config.toml
norm = "rmsnorm"
tie_embeddings = false
init_std_o = 0.0
Each number is 200 + 30 x the weight over its row's rms, rounded and kept within 0 to 999. Layers, rows and columns count from 0. The size before them is the row's rms in percent of the matrix's.

# up: layer 5 MLP up, 384x96, rms 0.174, rows 100-135, columns 0-95
# down: layer 5 MLP down (transposed), 384x96, rms 0.0864, rows 100-135, columns 0-95
up100,101,212,214,177,177,142,240,172,204,193,219,215,143,190,247,140,216,184,155,272,190,164,238,201,184,153,172,209,237,189,197,161,197,192,141,183,205,179,217,225,163,254,206,176,239,233,219,188,231,233,190,186,182,222,213,241,190,204,213,226,195,217,197,178,223,232,219,206,186,158,223,218,223,233,133,195,187,276,188,149,193,196,171,208,190,219,199,244,174,214,164,149,228,247,159,193,187
down100,111,246,191,177,191,141,175,207,188,190,216,224,213,176,173,204,212,241,260,266,188,207,216,241,219,208,185,197,221,183,250,200,179,246,192,222,171,199,198,205,235,202,196,176,276,199,224,230,227,241,203,115,201,191,195,195,182,197,212,271,201,159,214,197,235,177,249,196,174,186,142,223,164,206,223,191,185,236,170,199,157,222,264,243,205,193,145,227,190,146,188,222,204,209,206,177,166
up101,094,197,194,232,204,162,164,187,136,211,176,214,206,191,226,235,177,208,180,200,186,152,213,198,227,235,192,146,221,190,232,204,170,184,204,213,123,189,220,217,166,264,154,222,220,171,164,174,197,195,178,212,180,171,218,236,269,124,240,252,218,238,176,237,199,190,177,173,185,221,192,174,178,162,211,154,188,243,216,124,159,154,188,193,199,216,179,207,223,173,220,202,201,184,242,217,196
down101,089,174,173,178,132,193,148,242,179,146,247,192,182,194,218,148,177,208,190,204,211,201,151,196,169,191,192,208,199,173,228,186,193,193,214,167,198,234,269,176,258,245,210,233,201,202,168,192,183,237,177,185,227,224,221,241,204,184,177,213,176,157,248,166,183,191,203,208,212,152,246,183,180,237,227,187,243,127,143,217,230,223,170,184,191,181,236,188,271,211,228,186,188,160,213,216,177
up102,103,198,170,154,199,208,210,227,241,184,166,198,179,221,189,177,139,183,241,215,216,231,224,217,142,231,178,207,220,216,182,193,194,223,190,232,252,214,162,208,168,237,191,198,180,196,242,216,159,176,210,222,134,201,213,195,181,275,215,163,210,222,209,216,234,245,156,185,250,166,256,191,217,132,197,139,211,152,164,188,142,185,202,193,167,183,243,195,249,219,204,199,212,197,220,221,163
down102,107,217,195,200,152,217,196,226,212,286,198,153,221,217,251,181,206,275,241,208,222,199,228,249,198,174,230,175,294,176,134,166,234,228,221,198,175,242,204,205,195,174,195,173,164,180,213,174,192,205,259,221,213,184,186,230,221,174,195,190,141,184,227,236,207,184,217,198,210,181,234,155,202,238,207,197,214,203,261,200,244,157,188,194,203,184,217,179,226,207,151,194,223,187,223,201,173
up103,076,123,194,273,231,160,148,205,249,201,213,143,181,250,170,190,185,250,175,216,175,185,215,177,226,160,161,173,182,239,225,216,159,208,204,203,180,153,210,182,204,240,153,174,164,233,239,194,189,216,169,219,199,203,162,214,194,145,200,218,196,173,184,220,158,220,272,227,185,211,181,185,195,225,187,265,194,190,201,204,196,221,232,215,253,218,198,219,203,217,221,172,242,205,215,251,221
down103,072,185,199,244,195,162,212,205,186,220,171,176,232,198,216,213,189,120,253,221,182,184,163,208,218,197,174,214,152,225,212,173,167,164,195,273,214,178,198,172,177,211,206,191,187,219,158,211,164,177,150,216,187,216,226,247,172,213,163,221,259,225,221,218,140,185,209,216,169,225,150,203,265,194,225,175,153,192,233,193,183,184,198,214,252,257,214,213,247,254,212,169,175,226,172,237,222
up104,087,200,232,225,238,185,192,178,213,221,176,188,164,254,164,166,205,174,203,242,202,151,240,177,200,181,229,202,172,163,254,234,232,218,149,174,150,247,206,239,212,136,193,207,189,173,243,167,175,197,217,204,186,152,244,206,249,221,199,226,193,211,209,211,170,191,223,231,176,280,214,230,163,175,239,208,232,185,168,175,207,199,221,199,256,204,168,191,222,243,174,232,165,263,207,174,195
down104,095,193,229,199,191,245,207,191,205,125,239,186,210,196,226,222,192,146,206,230,203,190,233,248,211,236,207,171,185,180,165,189,236,167,164,191,167,141,215,233,194,156,214,155,253,231,249,146,236,180,212,223,227,186,266,215,188,206,249,197,128,218,171,179,222,228,181,225,237,224,216,207,232,175,210,235,179,193,209,175,194,174,229,219,285,203,227,190,205,192,188,195,228,252,214,182,201
up105,123,224,223,196,234,219,228,199,201,265,147,207,220,229,209,185,185,196,225,216,240,270,214,202,201,217,200,161,136,189,145,226,202,232,143,210,240,188,175,177,206,201,172,201,233,140,238,214,177,191,159,188,153,227,203,217,208,218,247,157,239,152,210,145,190,183,188,245,152,170,217,190,174,246,223,170,194,188,180,168,173,219,166,219,207,213,179,287,226,182,188,223,208,212,204,203,223
down105,112,227,254,221,253,233,203,235,219,232,234,209,242,261,176,278,203,245,219,245,189,217,215,208,211,184,211,227,195,183,188,211,273,157,175,168,257,207,210,182,205,237,239,166,182,251,213,174,180,195,218,193,164,190,177,206,203,195,207,183,170,217,224,226,163,234,236,240,188,207,197,224,221,168,186,205,221,143,224,195,257,189,236,148,223,173,216,194,212,236,187,210,272,224,187,219,223
up106,116,210,188,260,185,165,198,229,194,215,154,233,163,194,143,172,205,206,209,262,211,212,166,214,227,245,174,216,201,215,167,229,166,216,217,192,216,205,160,195,157,181,273,192,185,207,208,200,171,157,224,174,183,238,195,181,192,241,197,240,239,231,179,157,173,196,194,218,155,210,213,146,177,185,226,260,198,206,152,149,166,228,176,191,174,200,229,229,155,257,178,212,215,128,163,181,200
down106,111,230,229,203,231,161,228,218,160,195,193,209,226,166,168,197,184,155,168,201,135,190,165,180,261,216,122,222,211,248,227,170,196,242,203,197,198,220,191,221,176,186,223,198,179,237,210,215,263,187,190,193,169,239,224,127,187,199,167,207,195,188,221,198,228,176,184,245,162,197,149,188,221,185,220,179,243,170,165,219,198,203,167,231,174,201,144,168,205,132,165,186,156,170,172,234,184
up107,104,183,190,230,184,192,208,160,203,261,215,238,186,168,205,198,210,184,103,200,135,175,220,201,181,123,224,184,175,191,182,201,212,209,209,206,158,151,141,172,248,210,223,182,245,167,145,188,199,201,201,239,204,201,213,184,189,208,181,219,273,161,171,160,181,196,204,149,178,252,207,165,209,228,255,177,193,174,184,265,210,178,180,205,163,207,171,195,189,183,214,228,225,217,191,215,195
down107,092,202,216,238,234,184,172,194,227,220,179,191,222,180,170,223,226,203,246,217,151,221,208,158,266,260,163,203,217,244,160,205,187,142,219,206,280,204,203,209,157,172,218,216,162,187,219,164,207,185,210,177,164,194,238,160,187,158,227,183,139,237,199,206,167,171,199,216,174,178,162,164,201,220,155,215,206,164,149,229,201,196,177,188,207,160,203,212,267,217,178,158,179,195,158,166,232
up108,100,226,218,213,224,184,190,197,216,210,179,214,108,242,133,189,153,217,162,181,231,156,170,198,169,184,185,177,183,215,197,201,168,180,191,170,221,183,218,156,219,141,188,141,212,198,220,214,191,229,202,188,202,176,190,239,230,218,144,156,239,185,135,152,255,238,164,172,173,206,226,178,189,184,223,158,198,213,235,208,180,157,206,236,173,206,174,205,183,242,179,200,248,208,186,159,244
down108,098,248,191,241,244,198,203,230,210,245,201,147,173,249,209,194,157,270,150,157,167,177,186,171,257,211,208,180,213,180,240,179,230,236,230,224,200,187,246,200,183,164,227,193,219,215,202,209,202,197,171,156,224,179,242,228,226,182,173,173,220,165,242,201,192,262,175,186,135,225,180,181,237,199,199,223,196,208,218,259,200,239,192,180,159,223,160,163,170,192,225,176,169,231,165,226,230
up109,096,224,267,217,195,209,173,196,264,223,208,214,245,288,212,219,227,211,150,224,162,204,218,200,201,208,237,194,219,196,198,200,207,183,231,231,210,182,173,212,191,227,160,162,199,175,193,166,181,179,221,207,117,198,219,210,165,225,208,186,206,193,187,156,206,203,188,173,175,312,143,180,174,211,240,215,160,213,207,183,244,153,191,183,184,185,186,243,201,173,188,208,185,197,217,139,225
down109,099,216,224,145,281,222,243,204,181,237,211,166,177,142,209,215,168,253,178,193,176,185,218,156,222,211,207,167,138,210,168,208,175,234,145,173,213,243,273,171,185,211,202,223,175,233,162,183,195,244,220,232,233,172,191,187,180,180,224,200,246,167,252,179,216,229,215,144,184,190,209,231,211,219,153,207,217,217,180,241,210,149,201,201,176,172,204,207,206,178,220,227,162,193,217,228,163
up110,102,263,197,213,175,237,193,174,201,219,209,185,201,180,213,204,195,213,191,196,188,191,151,263,201,237,224,192,205,233,206,267,209,130,236,211,187,213,150,176,212,231,201,190,179,241,145,259,185,183,180,230,209,185,187,195,193,212,195,247,211,234,181,195,236,219,163,108,170,239,209,231,158,146,191,205,228,185,175,165,247,172,212,213,242,193,187,189,250,242,198,178,194,165,163,239,230
down110,099,164,135,203,190,223,244,187,201,139,244,218,184,222,216,236,178,210,189,214,202,196,228,219,214,212,207,186,159,241,208,219,205,217,197,199,194,207,224,136,181,228,251,194,223,195,223,205,167,188,152,196,208,153,204,242,265,202,154,167,159,253,189,152,193,205,209,176,189,236,154,212,159,169,236,202,205,209,151,186,194,159,157,146,173,226,247,200,144,243,159,175,241,237,197,197,192
up111,108,168,176,229,187,218,214,206,190,137,111,180,196,172,154,191,187,222,158,200,202,216,246,225,244,285,184,216,266,179,257,166,197,216,140,190,199,213,227,198,211,288,219,212,149,262,186,214,224,154,210,186,178,183,193,204,210,180,197,194,221,189,244,196,205,234,167,189,223,225,206,205,209,209,227,156,211,204,201,169,202,209,198,182,173,249,171,229,198,181,220,186,236,174,210,223,186
down111,100,208,215,232,211,213,189,181,165,219,248,205,206,148,152,222,151,194,186,212,168,200,184,200,192,250,231,239,239,145,266,221,180,219,222,184,232,200,184,190,188,179,210,207,241,201,204,209,196,146,224,220,197,193,99,264,155,179,203,265,173,193,186,217,174,188,186,276,192,172,192,196,211,200,176,205,232,211,179,172,201,161,174,191,256,270,205,226,237,210,209,228,181,200,202,199,215
up112,110,209,270,212,217,195,190,218,147,187,184,183,220,170,134,212,193,205,211,204,204,227,187,223,223,200,195,163,191,251,215,177,259,218,185,243,137,183,194,238,183,250,191,232,200,213,149,202,207,146,166,144,175,172,155,181,198,197,230,251,243,227,172,175,230,240,164,258,221,194,193,124,210,209,218,232,182,229,175,164,140,165,219,169,207,198,177,190,201,238,198,207,185,202,211,181,216
down112,105,231,235,228,230,245,139,279,175,197,184,201,266,203,188,194,177,220,230,172,227,208,245,225,189,198,202,172,215,231,196,179,182,152,206,198,169,207,193,247,232,175,251,207,208,201,144,253,235,199,146,213,176,161,209,205,173,223,156,142,234,207,225,165,188,210,177,245,173,143,221,195,194,218,198,202,203,202,179,148,207,136,213,197,188,151,186,195,205,233,220,204,201,222,159,190,152
up113,098,236,223,201,200,226,186,197,260,180,217,200,166,199,176,209,158,200,154,234,208,254,190,213,243,138,196,240,234,234,182,179,206,263,202,247,160,238,253,231,141,194,209,221,188,218,225,203,168,202,199,194,227,249,199,185,197,271,171,200,247,173,202,199,245,213,157,200,177,225,266,170,195,240,221,204,181,143,187,172,169,190,163,167,202,209,199,175,154,165,205,232,209,166,191,195,186
down113,094,203,204,196,213,227,194,166,223,167,190,253,210,237,225,154,172,190,158,212,201,184,172,251,163,172,208,181,223,223,155,207,222,183,205,213,210,251,198,220,171,170,167,188,160,188,177,167,217,198,128,200,205,185,175,204,222,190,209,223,171,232,186,172,187,139,190,195,175,203,132,247,217,206,245,179,183,212,242,197,221,225,144,231,219,249,290,211,213,213,149,201,190,254,190,251,232
up114,095,222,183,137,168,211,230,166,218,193,182,193,159,213,187,189,228,175,267,254,210,212,173,196,227,225,203,166,253,188,230,209,225,177,230,168,209,213,206,195,195,235,231,187,216,216,192,217,147,185,203,209,206,181,185,207,202,152,250,155,210,173,195,214,245,217,186,168,203,210,217,176,146,197,215,125,170,184,189,197,262,243,183,214,238,240,211,157,179,254,172,164,160,143,216,134,185
down114,104,209,274,179,174,254,158,272,207,146,237,257,225,203,198,220,209,194,246,196,197,232,200,219,161,201,183,191,200,190,227,271,196,198,190,214,193,161,211,219,170,207,168,210,234,203,258,164,210,199,198,201,203,186,222,237,222,190,205,155,212,228,180,147,226,237,194,237,218,237,184,228,225,174,192,223,204,129,236,229,185,171,200,213,196,143,193,180,164,275,209,222,179,158,225,203,216
up115,091,206,223,152,190,195,211,196,189,234,190,226,211,224,172,192,172,197,225,230,197,208,215,231,184,205,214,135,220,247,195,208,205,138,163,226,229,205,196,177,195,217,230,172,195,180,214,184,167,217,180,171,174,134,165,221,200,165,288,214,178,229,194,254,239,222,206,175,184,205,191,120,217,202,171,134,178,207,165,174,222,230,207,210,181,202,181,195,152,263,185,118,219,201,180,158,222
down115,104,229,289,236,223,229,192,195,216,159,201,175,205,192,208,210,129,214,203,193,189,173,194,214,141,211,184,192,218,244,174,197,207,184,178,206,263,154,210,189,221,217,176,146,215,136,232,198,210,234,203,192,229,151,249,214,191,154,275,183,223,205,202,194,202,264,186,249,167,227,170,224,240,230,217,202,189,183,213,250,187,204,213,163,193,166,222,176,157,212,214,152,189,201,233,191,224
up116,098,217,182,196,206,188,175,201,236,184,188,142,203,217,235,231,187,245,195,207,201,182,245,165,174,188,181,210,176,261,206,213,216,202,200,168,129,176,190,230,199,189,225,232,197,202,158,166,175,173,201,145,199,216,246,231,212,213,162,185,176,205,205,152,183,201,240,155,219,204,217,183,263,264,193,182,202,251,203,177,183,207,187,253,218,173,250,295,225,240,208,243,254,198,230,188,212
down116,102,204,207,208,218,225,198,247,225,239,168,226,268,194,234,228,186,171,194,159,227,217,219,234,216,225,193,207,178,204,270,203,218,200,202,204,144,189,226,168,252,218,154,159,236,145,240,190,187,249,220,153,168,219,201,225,226,220,199,178,209,177,177,181,176,195,238,191,201,197,190,180,206,197,185,233,235,172,231,212,111,173,230,219,206,208,158,243,199,236,222,166,196,252,233,171,135
up117,093,166,192,157,146,191,230,249,225,240,205,187,193,180,208,160,206,180,106,173,190,231,170,182,204,224,195,127,167,126,223,228,180,245,240,172,198,199,226,185,167,238,170,180,199,222,211,160,222,182,209,248,179,174,205,150,209,255,216,165,232,236,252,179,215,175,209,232,178,211,179,199,185,178,198,190,261,166,209,181,203,195,199,177,241,178,236,206,164,215,213,191,220,224,211,161,192
down117,084,212,228,244,230,170,219,165,190,193,245,166,257,226,199,202,185,124,159,242,233,254,250,194,167,195,170,213,183,174,167,233,208,205,175,166,167,217,181,201,229,212,187,179,158,214,183,263,188,167,157,218,192,172,208,121,166,189,210,182,194,196,254,186,173,230,143,248,154,200,188,193,203,192,201,189,193,196,180,255,179,180,178,176,207,199,180,242,195,222,192,238,201,203,256,180,158
up118,106,204,181,185,218,159,165,175,192,218,224,250,177,189,183,193,199,239,143,208,232,267,169,201,159,229,194,227,223,208,268,223,219,183,188,206,230,206,204,198,199,177,216,256,241,168,216,209,208,171,206,255,116,173,207,229,218,225,230,199,198,215,241,201,216,217,177,158,225,228,183,209,208,229,189,227,214,217,212,226,200,151,223,194,239,260,234,205,175,228,167,204,197,165,129,222,123
down118,112,190,225,187,241,239,169,198,205,207,255,177,189,166,219,277,165,178,238,182,195,231,194,208,200,203,178,249,218,219,197,237,184,193,196,217,232,206,203,195,196,183,230,208,167,162,182,172,203,193,195,181,190,153,216,170,273,194,269,211,217,228,244,263,179,174,209,216,220,184,229,205,177,223,169,161,206,188,207,193,193,159,183,172,197,170,173,168,179,141,134,250,221,231,189,247,124
up119,105,186,202,200,166,258,187,194,198,237,211,163,241,252,218,271,192,190,167,227,168,181,216,203,174,258,193,191,193,210,210,236,190,158,181,190,232,235,234,146,143,241,168,210,231,192,134,199,233,235,244,178,186,186,185,255,202,199,234,234,199,212,227,186,206,263,162,178,196,204,162,226,240,248,203,220,176,230,210,163,192,160,153,210,197,204,159,193,156,184,207,195,259,172,205,209,189
down119,109,193,181,158,195,213,242,241,157,192,203,188,225,171,209,203,192,206,222,168,199,152,212,180,249,225,163,198,230,211,226,210,217,162,190,182,247,209,218,199,178,170,201,260,218,221,215,238,261,215,220,222,163,250,251,182,219,254,206,267,197,245,233,212,181,227,245,155,152,144,231,200,226,233,209,191,208,189,214,176,138,156,178,205,220,148,202,202,150,178,168,220,184,149,209,208,187
up120,078,209,228,203,197,174,221,188,226,227,117,194,233,218,234,205,224,149,178,180,187,200,202,146,152,206,186,242,119,165,192,212,174,237,220,220,186,195,202,199,199,238,201,137,231,186,227,205,246,165,194,251,190,171,202,198,177,237,203,219,195,214,226,223,168,171,244,240,222,177,223,282,193,188,190,217,242,182,156,192,182,218,200,231,218,182,167,177,178,232,214,176,240,156,233,176,145
down120,095,183,197,177,194,156,187,199,196,168,290,211,182,234,180,189,157,218,150,172,173,150,162,267,204,182,229,229,284,185,216,268,196,147,164,218,220,162,157,180,216,177,185,227,179,172,215,177,202,169,215,166,182,204,227,216,232,195,204,205,207,188,217,158,212,235,260,240,193,177,181,234,201,169,221,192,148,183,219,214,133,202,194,183,185,220,178,195,212,200,183,214,201,258,185,192,202
up121,098,149,230,194,199,187,229,183,204,179,183,163,170,206,213,195,164,216,192,221,252,173,193,184,203,249,240,156,235,221,218,157,163,188,232,257,234,162,157,207,219,192,172,178,220,194,224,205,220,170,236,242,170,290,218,183,211,216,260,229,224,174,172,245,190,223,170,212,224,215,207,183,239,200,177,218,189,182,222,215,159,222,183,232,180,179,197,141,179,194,221,191,252,178,204,114,165
down121,094,177,209,222,196,184,217,186,151,189,193,221,241,190,174,176,205,158,181,201,220,181,235,163,205,166,185,208,268,201,212,211,169,197,159,197,147,135,147,220,181,221,159,227,222,199,203,203,190,192,160,202,153,167,210,172,179,176,146,174,161,209,240,194,174,255,233,178,186,161,264,207,173,179,242,213,239,162,221,240,222,173,155,193,199,235,155,259,171,180,237,232,157,173,212,217,185
up122,095,234,195,248,216,236,208,193,238,192,195,204,225,131,194,183,231,189,198,252,176,207,158,230,229,241,184,196,250,190,197,254,176,258,261,219,185,171,195,165,224,184,208,180,165,185,213,245,251,158,194,228,187,204,210,230,212,192,183,212,178,210,211,174,167,222,249,176,188,182,269,175,256,203,187,190,183,229,206,176,148,170,125,217,212,242,197,163,165,198,224,215,265,219,203,200,204
down122,095,128,193,199,183,259,221,216,252,129,216,198,158,238,213,229,198,201,182,262,226,211,192,257,179,176,221,187,240,250,189,183,179,166,233,172,192,207,196,191,188,189,211,192,176,202,224,171,169,221,183,164,247,207,189,192,162,189,152,196,143,179,248,165,191,238,173,99,174,160,229,195,168,207,213,203,163,223,204,179,242,236,199,189,221,220,236,213,191,198,195,223,186,228,225,181,189
up123,083,180,214,214,276,146,190,168,178,231,166,215,192,159,240,204,176,196,127,205,214,211,172,204,185,224,205,182,142,242,242,183,150,210,190,200,253,178,181,210,223,200,187,217,180,116,166,163,220,196,235,177,200,173,234,212,192,217,181,181,167,211,150,196,176,219,209,181,233,201,226,223,201,184,189,194,229,185,211,235,224,208,174,142,239,161,239,219,243,228,168,254,203,238,162,244,213
down123,083,193,186,247,197,154,152,211,231,204,201,173,172,258,152,157,191,221,232,199,241,257,169,223,250,227,191,180,233,224,203,162,256,161,188,216,185,179,188,193,206,212,208,200,202,176,220,224,190,205,197,237,211,246,236,152,185,214,237,183,171,144,222,137,225,229,195,208,167,191,149,191,144,239,195,207,232,211,216,168,200,245,191,171,193,224,208,166,166,160,181,264,213,165,150,174,204
up124,094,192,192,198,235,232,142,226,195,192,200,190,240,251,180,187,240,228,224,185,190,244,190,210,260,201,196,202,198,239,136,187,216,198,185,300,158,222,177,204,201,247,225,199,198,203,197,166,154,220,213,200,191,245,161,194,161,195,215,232,202,218,196,176,235,220,191,191,191,217,232,226,218,268,217,190,185,265,161,166,135,205,217,183,243,249,191,197,224,178,170,203,189,160,158,194,155
down124,091,187,183,212,218,192,148,162,212,180,178,206,207,215,173,194,176,157,167,236,170,187,243,219,217,176,157,220,230,209,196,223,216,172,207,204,167,198,153,193,188,256,239,219,217,230,130,240,149,242,210,234,215,201,175,169,219,151,154,230,203,213,172,137,233,240,201,232,186,181,250,238,176,155,159,193,265,188,170,224,221,178,199,194,189,181,155,166,201,221,216,201,269,157,225,204,204
up125,106,156,192,195,220,232,149,173,217,237,137,220,185,269,164,214,172,193,204,227,199,209,197,162,197,210,250,184,213,190,226,207,193,196,167,214,216,183,266,184,196,234,186,262,257,172,249,231,162,226,214,151,179,229,170,205,238,177,179,200,210,179,237,168,210,220,204,193,198,206,155,213,249,193,214,129,162,226,178,203,194,215,155,245,173,162,188,224,208,249,182,192,202,197,214,135,166
down125,107,183,226,231,278,156,226,167,190,192,235,192,233,175,215,213,176,186,190,174,253,216,183,213,143,164,227,249,233,221,204,229,217,215,211,213,158,222,240,156,165,193,238,233,233,193,217,163,164,174,193,218,206,233,241,236,204,154,207,174,214,164,206,202,240,154,196,269,246,200,191,159,233,193,178,194,183,190,230,189,171,165,184,216,216,174,209,237,143,212,207,210,208,235,269,157,190
up126,100,267,237,108,218,209,198,185,164,189,178,217,196,203,188,226,165,217,188,208,259,229,226,232,191,213,180,206,214,187,219,272,176,182,164,183,205,221,143,202,242,210,218,246,226,194,218,224,189,158,224,227,212,156,224,233,193,215,190,241,197,153,182,154,230,221,194,229,230,223,163,217,228,166,195,208,174,208,186,153,152,222,188,239,215,140,193,258,174,207,190,186,146,224,230,208,175
down126,104,240,154,205,228,150,201,165,275,228,215,155,131,247,251,249,226,198,209,177,224,205,222,208,190,157,170,244,172,126,199,202,235,207,199,182,242,257,221,140,193,205,210,224,186,189,186,195,196,196,197,153,191,289,194,187,210,196,226,187,205,249,145,236,181,205,189,151,206,183,214,167,215,186,187,230,205,209,193,164,205,197,201,204,205,220,209,176,208,178,196,218,215,150,162,193,212
up127,113,166,207,181,113,186,174,191,231,210,225,195,207,191,185,177,208,186,144,233,179,212,190,184,198,208,161,194,176,154,197,260,192,153,238,179,200,123,207,209,169,237,227,196,180,178,162,195,194,214,210,194,252,198,190,255,183,163,186,229,217,226,185,208,210,208,224,158,231,222,229,186,213,264,255,210,158,242,184,148,190,156,211,243,191,219,202,217,145,192,177,181,203,163,243,262,202
down127,099,214,159,218,196,166,161,214,219,167,173,140,212,203,210,173,240,202,223,217,167,193,190,209,174,205,182,171,193,219,271,223,179,210,135,177,223,192,166,219,183,212,221,236,132,172,233,185,216,219,180,161,173,167,184,278,203,206,163,230,242,211,170,173,192,146,197,137,216,198,151,212,199,245,234,258,156,196,211,178,184,221,222,234,180,186,158,167,241,215,218,236,237,192,200,180,183
up128,102,184,243,191,272,167,190,167,160,209,200,250,147,206,180,219,164,231,158,228,184,164,188,188,176,193,189,197,198,207,206,271,229,170,221,233,228,172,219,213,198,235,166,194,181,209,217,220,203,174,169,144,221,139,199,229,184,253,202,164,175,228,170,180,183,194,195,210,139,214,198,225,203,173,194,220,209,216,202,192,197,125,216,125,204,209,201,196,159,259,263,167,192,165,198,230,188
down128,100,228,175,205,175,199,132,208,168,212,174,156,190,189,160,222,201,188,200,250,226,152,178,191,202,275,247,196,166,178,195,128,246,253,218,196,185,227,190,210,181,201,199,183,211,199,239,189,267,199,196,162,188,199,180,208,167,175,202,212,187,237,178,174,197,201,218,183,176,181,205,205,183,211,134,187,169,178,173,223,195,151,241,140,197,111,150,202,171,206,143,220,198,184,195,223,201
up129,093,211,150,203,195,227,265,155,203,203,235,181,212,145,216,170,211,179,156,206,247,174,194,245,229,178,230,173,203,143,202,149,219,147,233,211,249,187,204,221,202,177,163,206,212,213,224,223,206,231,195,194,198,149,234,208,210,227,222,231,185,180,187,185,233,134,241,241,211,234,227,229,236,199,180,214,259,205,213,171,157,200,249,190,233,212,203,231,237,216,169,136,232,231,234,227,184
down129,090,199,214,164,183,199,224,219,223,251,169,199,175,205,210,226,170,182,252,250,173,186,196,184,211,193,198,227,154,231,234,199,194,196,143,169,147,170,197,190,221,217,165,157,183,195,161,184,154,193,179,203,210,217,94,165,178,238,189,151,227,228,210,233,198,215,169,157,213,202,203,236,188,181,223,241,206,200,193,168,173,158,181,210,171,162,192,168,159,197,261,258,260,173,200,214,226
up130,101,174,184,162,171,170,172,199,225,188,217,173,179,164,185,178,197,214,215,163,191,182,209,222,135,205,220,155,224,113,192,145,210,239,179,217,211,259,184,197,196,201,219,124,176,218,188,196,135,202,186,256,139,214,195,203,249,173,216,213,219,200,212,222,249,190,209,213,191,225,197,186,118,174,156,209,181,228,174,196,224,195,210,219,229,222,243,251,207,174,156,176,210,174,183,228,196
down130,107,180,217,216,219,162,169,234,189,205,197,179,192,184,217,156,198,152,200,173,206,221,140,208,186,183,209,226,202,165,246,214,142,238,197,186,268,232,146,207,186,178,212,244,216,198,218,229,168,226,214,213,175,209,189,220,250,227,138,189,192,186,206,236,188,204,181,219,166,188,212,229,177,187,166,211,231,211,226,192,163,170,137,263,246,153,231,237,172,252,216,212,175,239,209,121,187
up131,089,229,185,178,178,151,185,188,142,206,135,243,200,256,165,209,253,220,174,216,207,175,226,165,165,165,210,201,192,206,165,198,221,154,158,197,225,193,195,181,189,255,209,225,180,209,213,237,178,147,210,226,184,250,165,257,190,157,242,166,245,181,210,225,199,194,208,225,186,227,226,205,187,140,160,240,254,240,185,198,233,230,209,226,236,242,142,197,189,205,222,223,210,202,211,235,227
down131,083,245,223,195,168,176,188,228,163,166,220,185,245,230,254,186,180,155,218,182,234,243,200,261,189,181,191,229,180,233,158,204,219,151,171,192,217,239,222,288,206,251,231,187,192,244,203,167,214,204,167,191,151,148,141,232,201,141,224,183,184,165,206,224,238,209,209,179,254,200,206,227,166,176,210,171,194,203,205,196,182,172,183,153,169,223,176,219,214,216,206,202,254,185,211,236,188
up132,117,192,261,187,178,186,181,230,276,233,209,283,195,213,189,181,182,231,203,226,215,177,161,225,133,200,224,188,150,175,207,185,211,225,177,211,208,194,182,179,200,141,183,190,239,186,215,220,200,222,198,143,187,190,170,237,230,209,248,175,141,184,206,190,224,205,223,211,233,205,185,217,240,227,169,211,239,216,220,230,216,205,203,203,244,216,138,193,145,146,212,173,253,216,170,163,154
down132,125,181,204,202,233,200,138,251,159,207,206,209,211,256,198,193,217,208,192,187,258,189,248,212,175,195,214,214,165,179,245,226,230,235,218,155,167,233,171,138,184,192,194,220,150,238,180,193,225,209,196,221,178,222,247,231,153,223,223,218,233,185,254,217,194,212,259,189,205,229,229,178,258,179,198,194,189,180,237,222,287,154,201,224,201,217,149,183,181,178,168,185,230,223,229,238,210
up133,108,173,213,180,218,208,180,223,230,196,144,193,194,200,227,215,216,283,195,218,243,118,168,183,236,216,186,246,212,205,182,221,217,141,206,188,238,193,200,184,238,233,174,196,134,239,199,232,194,219,187,152,171,166,245,209,202,223,235,147,218,178,215,126,187,180,225,198,186,178,241,226,186,187,197,194,247,235,155,195,176,208,207,168,201,215,181,204,184,210,213,268,160,193,180,253,211
down133,097,220,241,250,206,218,200,195,171,149,171,209,192,234,222,241,190,189,209,201,225,193,165,189,201,212,259,197,216,150,204,174,176,162,168,226,235,236,205,205,221,198,201,191,241,131,224,205,216,207,210,201,236,175,233,171,260,173,225,201,170,231,193,218,149,222,192,207,227,140,228,215,239,250,194,184,169,208,248,297,209,222,198,199,247,181,177,180,211,218,264,172,249,204,163,224,198
up134,097,217,191,214,192,170,224,240,237,205,173,196,226,174,145,138,189,233,165,255,178,196,154,204,167,207,176,199,237,209,163,242,164,207,248,181,225,150,205,177,219,165,245,228,182,208,166,225,220,201,237,213,178,210,209,234,216,199,238,230,191,185,161,204,187,205,183,214,237,170,236,201,226,249,193,231,245,166,196,200,214,174,272,221,214,181,208,185,142,147,272,175,236,163,164,183,181
down134,096,227,221,237,183,180,181,196,164,150,208,164,199,199,201,165,186,205,224,185,214,219,181,222,246,182,232,260,217,268,196,216,182,201,215,147,179,189,196,200,212,191,246,203,238,181,166,237,226,179,239,171,194,210,169,153,206,292,175,254,194,253,237,210,221,208,187,189,223,186,194,175,219,151,258,207,198,163,163,136,151,206,159,234,186,150,211,200,207,206,211,226,211,243,199,189,241
up135,100,188,169,219,183,179,208,200,167,222,209,197,195,255,170,195,196,248,227,196,230,217,243,159,196,219,218,186,181,222,258,205,167,268,207,197,232,216,261,250,262,253,183,175,142,170,193,217,261,184,199,211,193,196,229,218,252,194,237,188,201,148,161,189,185,150,173,215,233,206,182,158,180,162,189,212,157,212,218,210,184,192,253,196,230,183,204,218,162,197,238,192,190,190,260,171,150
down135,104,234,187,191,167,198,204,222,192,223,173,201,213,274,126,181,211,203,207,224,239,201,192,222,268,250,213,197,164,186,232,187,121,226,216,206,231,232,238,172,211,210,210,226,204,195,192,234,226,181,212,147,179,200,246,186,186,212,211,168,207,161,230,151,178,218,166,178,202,206,180,190,204,182,220,298,145,211,182,195,203,232,207,196,204,200,176,130,275,180,230,197,181,204,195,200,201